Part of a small language model's weights.
Size: 8 layers, width 160, 2 heads of 64, MLP 320 GeGLU, 2.38M parameters.
Each number is 200 + 30 x the weight over its row's rms, rounded and kept within 0 to 999. Layers, rows and columns count from 0. The size before them is the row's rms in percent of the matrix's.

# gate: layer 2 MLP gate, 320x160, rms 0.164, rows 216-222, columns 0-159
# up: layer 2 MLP up, 320x160, rms 0.158, rows 216-222, columns 0-159
# down: layer 2 MLP down (transposed), 320x160, rms 0.0732, rows 216-221, columns 0-159
gate216,100,106,187,196,217,218,171,205,188,157,183,181,228,201,246,177,248,232,219,214,201,214,195,176,260,231,231,183,187,225,192,220,207,219,193,196,150,148,247,222,184,176,183,185,176,264,241,206,192,261,129,236,211,168,189,227,184,178,246,187,163,203,218,223,249,201,207,233,215,221,194,224,180,176,172,207,232,237,254,194,243,201,229,249,188,227,185,166,169,200,219,217,225,222,180,176,240,214,190,229,162,197,214,178,227,125,183,167,193,176,200,227,175,219,255,189,196,191,142,183,172,233,191,176,192,193,155,192,188,202,189,174,191,198,181,214,148,228,259,170,203,151,201,230,241,152,248,152,186,209,180,216,225,223,216,181,166,185,124,164,200
up216,105,216,215,153,225,139,214,207,174,219,178,201,151,201,178,168,206,188,160,191,200,209,235,171,199,111,228,213,150,220,238,194,210,162,228,192,188,246,187,203,267,206,232,223,190,171,193,188,198,197,236,135,185,208,145,237,235,235,174,190,202,223,160,236,233,198,191,184,201,213,208,238,210,238,181,197,182,198,214,196,220,164,230,223,215,197,168,266,205,255,215,226,213,193,283,149,192,242,177,216,197,253,156,188,203,166,174,167,231,216,152,215,225,204,214,177,149,148,200,177,225,197,238,168,148,254,234,205,169,202,167,230,174,177,186,246,213,189,200,182,155,216,157,174,216,259,214,174,191,248,212,165,191,167,211,173,151,198,173,204,178
down216,094,180,234,234,205,188,178,165,247,181,176,181,213,246,168,180,171,188,194,200,181,221,129,157,159,203,207,154,231,232,138,220,134,189,194,184,206,224,250,257,177,175,171,255,229,231,227,155,170,207,180,245,189,221,179,202,199,179,231,152,254,194,215,196,183,225,231,216,204,244,227,170,225,207,209,190,241,206,207,190,201,209,214,159,190,186,188,198,207,185,138,153,217,198,175,199,242,190,225,119,212,149,229,169,247,194,209,194,183,195,157,201,171,134,215,246,260,246,173,270,211,179,157,216,218,219,214,183,218,196,178,213,220,246,199,201,222,235,207,210,202,195,206,209,175,135,196,242,203,174,208,195,231,238,141,176,181,224,217,240,218
gate217,112,258,203,148,209,174,200,226,181,156,249,216,218,172,232,251,169,218,193,208,141,164,207,214,194,217,201,145,214,215,199,215,168,187,169,201,189,171,192,193,182,169,238,219,156,214,223,181,279,207,150,136,194,192,198,238,171,252,107,209,209,179,213,159,250,234,206,188,219,189,168,225,180,231,188,234,213,197,248,163,193,226,157,238,173,243,275,208,181,206,249,212,216,191,202,197,229,161,191,248,152,251,233,145,173,222,172,212,149,166,220,206,207,195,171,206,212,179,212,192,234,204,229,172,177,186,221,202,189,208,224,233,214,196,204,204,170,239,233,174,199,172,226,146,174,204,188,203,221,209,219,158,231,220,191,234,207,237,153,145,179
up217,111,207,144,180,221,222,203,199,234,195,287,237,239,261,179,198,182,192,210,230,211,151,181,227,272,222,187,194,196,236,169,201,186,217,171,184,164,268,257,182,149,229,195,180,160,194,148,171,203,183,218,206,275,205,218,226,182,146,146,216,210,243,173,181,211,243,201,171,170,203,191,183,125,201,119,247,234,178,200,179,180,241,202,218,157,209,228,200,168,209,185,173,202,243,195,198,202,167,198,215,216,236,202,227,152,229,198,234,214,174,222,193,166,216,211,234,213,149,213,208,238,208,205,179,269,209,159,189,171,129,167,205,238,183,186,205,193,207,225,209,221,199,162,180,199,209,214,209,169,242,213,186,238,167,192,198,192,185,229,175,221
down217,105,177,208,211,190,173,153,237,202,178,217,206,247,162,167,243,180,267,203,238,189,189,153,225,176,177,164,183,221,169,237,159,169,163,202,183,174,174,154,161,248,202,192,159,225,168,189,162,230,208,210,191,220,221,267,195,175,215,198,176,163,229,209,195,171,227,219,177,194,184,175,226,169,167,196,160,147,176,228,208,228,178,206,242,164,246,218,134,199,212,208,187,264,197,180,203,200,162,210,214,306,244,193,231,210,198,202,198,179,210,179,201,229,187,227,233,221,181,233,206,247,149,191,194,200,192,207,198,172,201,184,197,163,198,223,173,195,205,199,241,218,188,241,209,298,145,180,240,151,244,272,224,180,228,192,179,198,180,175,198,204
gate218,115,263,182,137,238,166,193,212,147,202,180,215,175,241,164,237,223,208,160,247,169,278,142,202,211,243,192,173,201,180,203,206,172,171,204,241,222,168,221,207,225,189,167,215,203,207,193,183,234,172,133,204,247,159,205,235,208,139,197,175,243,230,206,183,230,182,233,254,171,211,178,204,204,181,190,224,220,222,209,198,172,230,181,204,257,210,152,177,256,200,183,170,240,206,243,253,208,196,230,205,158,172,209,233,196,148,179,247,161,203,186,187,232,233,210,181,202,196,130,249,209,186,172,211,271,190,213,163,170,213,247,184,198,208,185,232,219,190,188,244,188,181,203,196,187,235,206,230,266,191,153,192,191,195,167,198,159,163,196,229,187
up218,113,173,176,207,199,230,238,218,173,217,206,192,244,135,153,234,193,158,213,207,270,206,211,196,228,175,159,218,194,195,174,229,150,144,200,179,185,182,178,219,186,231,219,203,178,216,227,144,218,159,187,233,179,169,214,225,207,229,207,158,209,185,219,225,195,209,209,177,166,184,206,185,227,236,135,241,105,214,264,215,204,226,188,207,196,165,156,231,231,215,211,198,242,203,140,200,192,105,246,185,262,231,219,192,259,255,175,199,226,155,229,223,177,203,189,172,174,156,248,191,218,165,238,182,217,189,177,222,241,193,208,214,222,187,250,209,224,188,173,177,236,194,235,204,215,176,181,195,176,190,199,187,211,172,222,235,178,250,194,181,161
down218,105,213,260,130,162,202,180,174,245,229,222,167,148,200,243,174,194,284,177,208,196,219,217,157,164,229,158,226,228,171,184,208,234,214,220,184,187,208,226,235,166,214,166,212,167,145,220,215,194,165,235,201,212,268,196,173,160,149,219,163,207,208,212,219,213,172,223,221,224,178,180,205,162,193,202,174,234,188,210,192,227,199,204,232,186,206,193,183,234,158,150,151,243,142,214,214,194,254,180,226,151,245,239,190,171,202,177,236,198,221,207,208,206,164,201,212,248,223,170,216,177,195,238,183,239,181,212,196,216,242,168,163,213,206,139,245,214,190,165,257,150,186,172,226,187,173,165,204,260,188,186,249,179,196,229,197,252,163,199,210,166
gate219,104,215,192,271,203,269,221,211,197,209,151,201,201,264,144,161,202,190,214,147,248,195,222,227,197,156,213,192,198,172,209,194,203,219,238,173,249,162,222,171,198,183,210,192,172,184,231,176,161,220,172,179,214,179,207,247,191,234,257,263,183,167,234,208,155,222,192,159,191,184,205,201,207,207,217,214,207,168,195,173,160,266,183,174,192,214,223,170,186,225,179,230,220,171,211,208,193,227,194,205,243,187,227,198,195,188,201,210,204,219,169,158,170,182,215,225,171,114,216,223,229,174,245,132,129,210,213,220,235,166,213,203,212,212,152,159,247,178,165,210,145,223,207,226,249,226,185,171,181,173,218,178,189,199,238,146,188,230,134,165,232
up219,092,215,206,226,201,183,207,134,223,206,154,190,251,206,178,206,252,211,193,225,209,242,220,206,238,176,217,174,189,233,208,231,163,216,170,215,152,186,208,183,175,217,211,200,173,201,174,188,131,138,189,262,172,221,194,147,174,240,207,178,185,219,186,264,209,255,194,216,116,230,224,223,186,234,162,198,206,191,181,145,227,178,149,207,226,209,207,220,202,198,218,201,190,222,233,210,215,178,201,217,168,164,201,193,225,184,197,212,250,219,206,184,198,210,156,176,171,155,194,256,193,199,185,174,205,221,152,222,193,158,188,189,218,198,240,184,239,240,247,232,214,203,228,240,178,207,192,208,136,194,152,166,176,282,176,240,140,257,194,231,141
down219,098,183,194,216,204,227,206,196,197,243,151,188,178,271,199,186,227,183,193,219,151,209,199,216,223,186,240,173,200,226,209,198,201,184,215,169,152,147,244,209,181,162,230,220,240,205,258,213,195,207,263,134,221,171,203,145,197,192,192,250,205,199,208,160,172,163,211,158,137,166,241,220,157,230,175,181,142,217,265,206,180,241,205,219,243,165,217,189,212,198,194,206,159,140,177,191,214,171,209,198,183,264,197,184,156,215,186,207,229,204,265,230,207,232,204,205,161,213,200,280,189,158,165,215,199,210,171,196,247,163,255,203,233,163,175,175,208,205,164,251,189,228,207,236,216,164,167,170,179,181,189,205,178,212,228,154,215,235,214,198,239
gate220,106,183,185,154,196,190,227,196,158,151,217,187,194,151,154,212,173,231,193,178,199,203,187,225,221,260,181,164,233,172,195,183,250,213,235,218,185,226,214,272,188,242,242,206,226,209,189,218,178,256,157,194,215,257,230,225,168,166,215,214,234,242,210,170,175,200,204,213,145,210,217,172,210,159,205,168,163,247,233,151,198,194,211,208,190,198,144,158,198,200,186,229,192,229,222,196,209,167,179,236,212,168,258,214,184,202,211,191,176,230,214,158,235,204,126,136,179,206,168,198,244,177,206,212,192,80,239,214,162,186,172,217,183,244,194,204,201,167,146,227,198,167,212,198,216,194,223,203,214,180,228,188,189,248,187,169,240,247,237,226,203
up220,089,202,141,159,188,175,156,159,263,252,176,240,195,252,190,220,158,216,204,278,207,176,225,218,174,174,213,186,230,175,176,245,166,208,201,196,207,189,211,187,203,225,213,138,171,188,212,197,251,208,190,234,191,192,175,194,202,166,215,203,187,172,221,250,244,178,182,263,216,233,203,186,199,235,199,198,219,189,235,230,138,225,195,162,230,169,221,203,217,220,182,236,168,227,209,184,143,221,248,229,159,268,179,208,198,156,191,157,185,161,188,183,166,211,210,240,210,190,220,200,201,238,199,225,175,275,228,172,224,230,174,200,197,244,194,199,139,259,213,208,133,202,164,147,187,234,229,219,159,190,165,196,237,187,204,186,169,159,193,170,184
down220,123,196,166,224,228,168,241,192,173,199,184,152,195,223,204,229,271,181,183,257,202,161,185,175,162,246,126,183,147,169,178,181,142,190,170,212,237,234,217,203,161,194,189,226,226,187,266,227,197,229,205,135,244,260,182,244,253,222,197,164,214,187,151,187,159,237,205,237,220,206,230,174,163,231,155,187,223,186,221,252,145,233,204,213,231,217,219,224,232,217,196,205,145,211,206,207,214,176,162,192,187,213,233,188,219,144,214,197,223,132,227,168,170,196,135,230,174,177,187,219,224,178,194,189,224,250,166,227,253,189,227,190,212,139,208,202,165,179,185,218,229,187,196,248,196,170,189,197,186,226,204,195,216,189,217,237,190,197,214,200,230
gate221,096,211,220,136,204,209,235,221,190,216,168,207,191,220,163,206,191,185,153,275,193,244,196,206,186,212,172,198,218,221,226,180,174,118,222,218,218,166,201,189,213,227,172,232,218,138,198,201,173,236,171,233,241,179,186,238,158,170,207,192,162,151,184,204,211,197,140,216,205,241,185,194,156,204,234,180,221,190,177,222,162,204,185,257,191,233,162,207,165,208,214,188,142,176,238,164,214,203,270,181,198,201,206,263,212,213,249,256,172,215,257,167,228,230,273,224,254,206,227,116,204,158,200,208,211,230,190,159,225,196,211,214,203,190,192,202,237,220,168,245,231,240,210,197,212,221,165,223,195,239,153,220,196,193,177,180,171,165,185,194,172
up221,097,222,226,142,186,136,177,220,244,251,196,162,184,211,229,205,169,188,185,199,181,188,187,191,210,108,195,229,166,221,207,198,234,256,187,166,240,208,203,223,205,161,232,223,227,204,188,173,153,194,261,225,222,180,183,216,178,181,167,193,220,171,172,222,247,196,207,165,202,230,186,193,122,181,193,218,181,214,162,191,179,209,168,217,207,201,203,214,219,129,202,213,223,245,178,221,162,206,173,167,169,203,205,198,198,207,240,219,244,202,194,192,160,257,184,203,179,236,175,192,188,201,275,218,130,172,265,171,182,201,188,223,217,232,201,261,199,222,161,210,220,203,181,156,140,244,184,226,182,220,212,119,223,188,185,208,146,224,232,195,232
down221,102,131,164,201,254,180,203,155,220,201,193,249,163,226,267,224,219,237,169,169,216,209,214,213,201,200,186,211,207,176,179,230,125,277,188,243,124,199,245,172,198,160,231,205,200,197,228,189,204,252,203,243,197,219,253,187,196,157,183,249,154,194,192,167,198,148,182,171,229,199,217,206,209,174,231,204,174,172,191,230,239,181,163,199,246,175,177,176,155,205,184,211,191,182,153,185,227,182,187,211,156,235,196,251,196,194,220,209,250,239,208,247,227,204,214,191,131,177,203,209,154,206,178,156,182,222,208,184,203,202,175,194,217,249,251,210,229,195,190,170,187,246,217,208,170,205,243,129,207,192,212,188,198,196,235,151,187,141,219,224,201
gate222,105,239,154,224,189,166,226,176,200,200,186,256,217,237,243,225,255,177,197,226,175,167,189,259,232,189,179,192,237,153,189,233,145,245,176,164,167,209,203,221,160,183,230,146,196,153,195,157,163,243,201,163,206,206,198,178,239,211,175,209,237,237,265,157,179,205,233,210,185,209,219,175,252,212,251,167,173,149,204,183,247,190,189,120,177,211,185,229,152,178,196,200,231,236,212,213,209,193,144,217,208,198,131,145,156,227,191,193,183,227,223,238,186,167,202,210,250,207,171,179,205,219,197,219,252,244,180,215,223,187,215,226,178,222,179,191,221,192,181,241,180,227,200,210,185,180,152,174,226,198,209,240,197,244,171,217,178,152,254,202,206
up222,108,193,189,219,226,177,201,142,184,193,174,228,213,179,259,204,184,98,194,182,206,227,190,189,220,200,176,190,171,168,220,223,186,168,217,226,222,204,201,254,186,191,180,236,215,191,236,249,116,174,201,193,192,179,199,174,208,245,234,195,242,198,229,170,257,223,249,184,184,181,199,191,207,245,222,219,177,192,202,211,184,220,167,198,174,259,139,109,228,214,190,176,181,197,195,257,193,212,158,174,244,214,201,211,227,193,175,169,247,157,224,168,256,193,176,222,200,220,245,186,265,182,225,207,217,211,160,203,203,194,203,190,200,252,170,201,203,212,193,254,241,164,180,208,210,231,239,170,139,208,195,148,150,234,170,175,172,242,214,218,219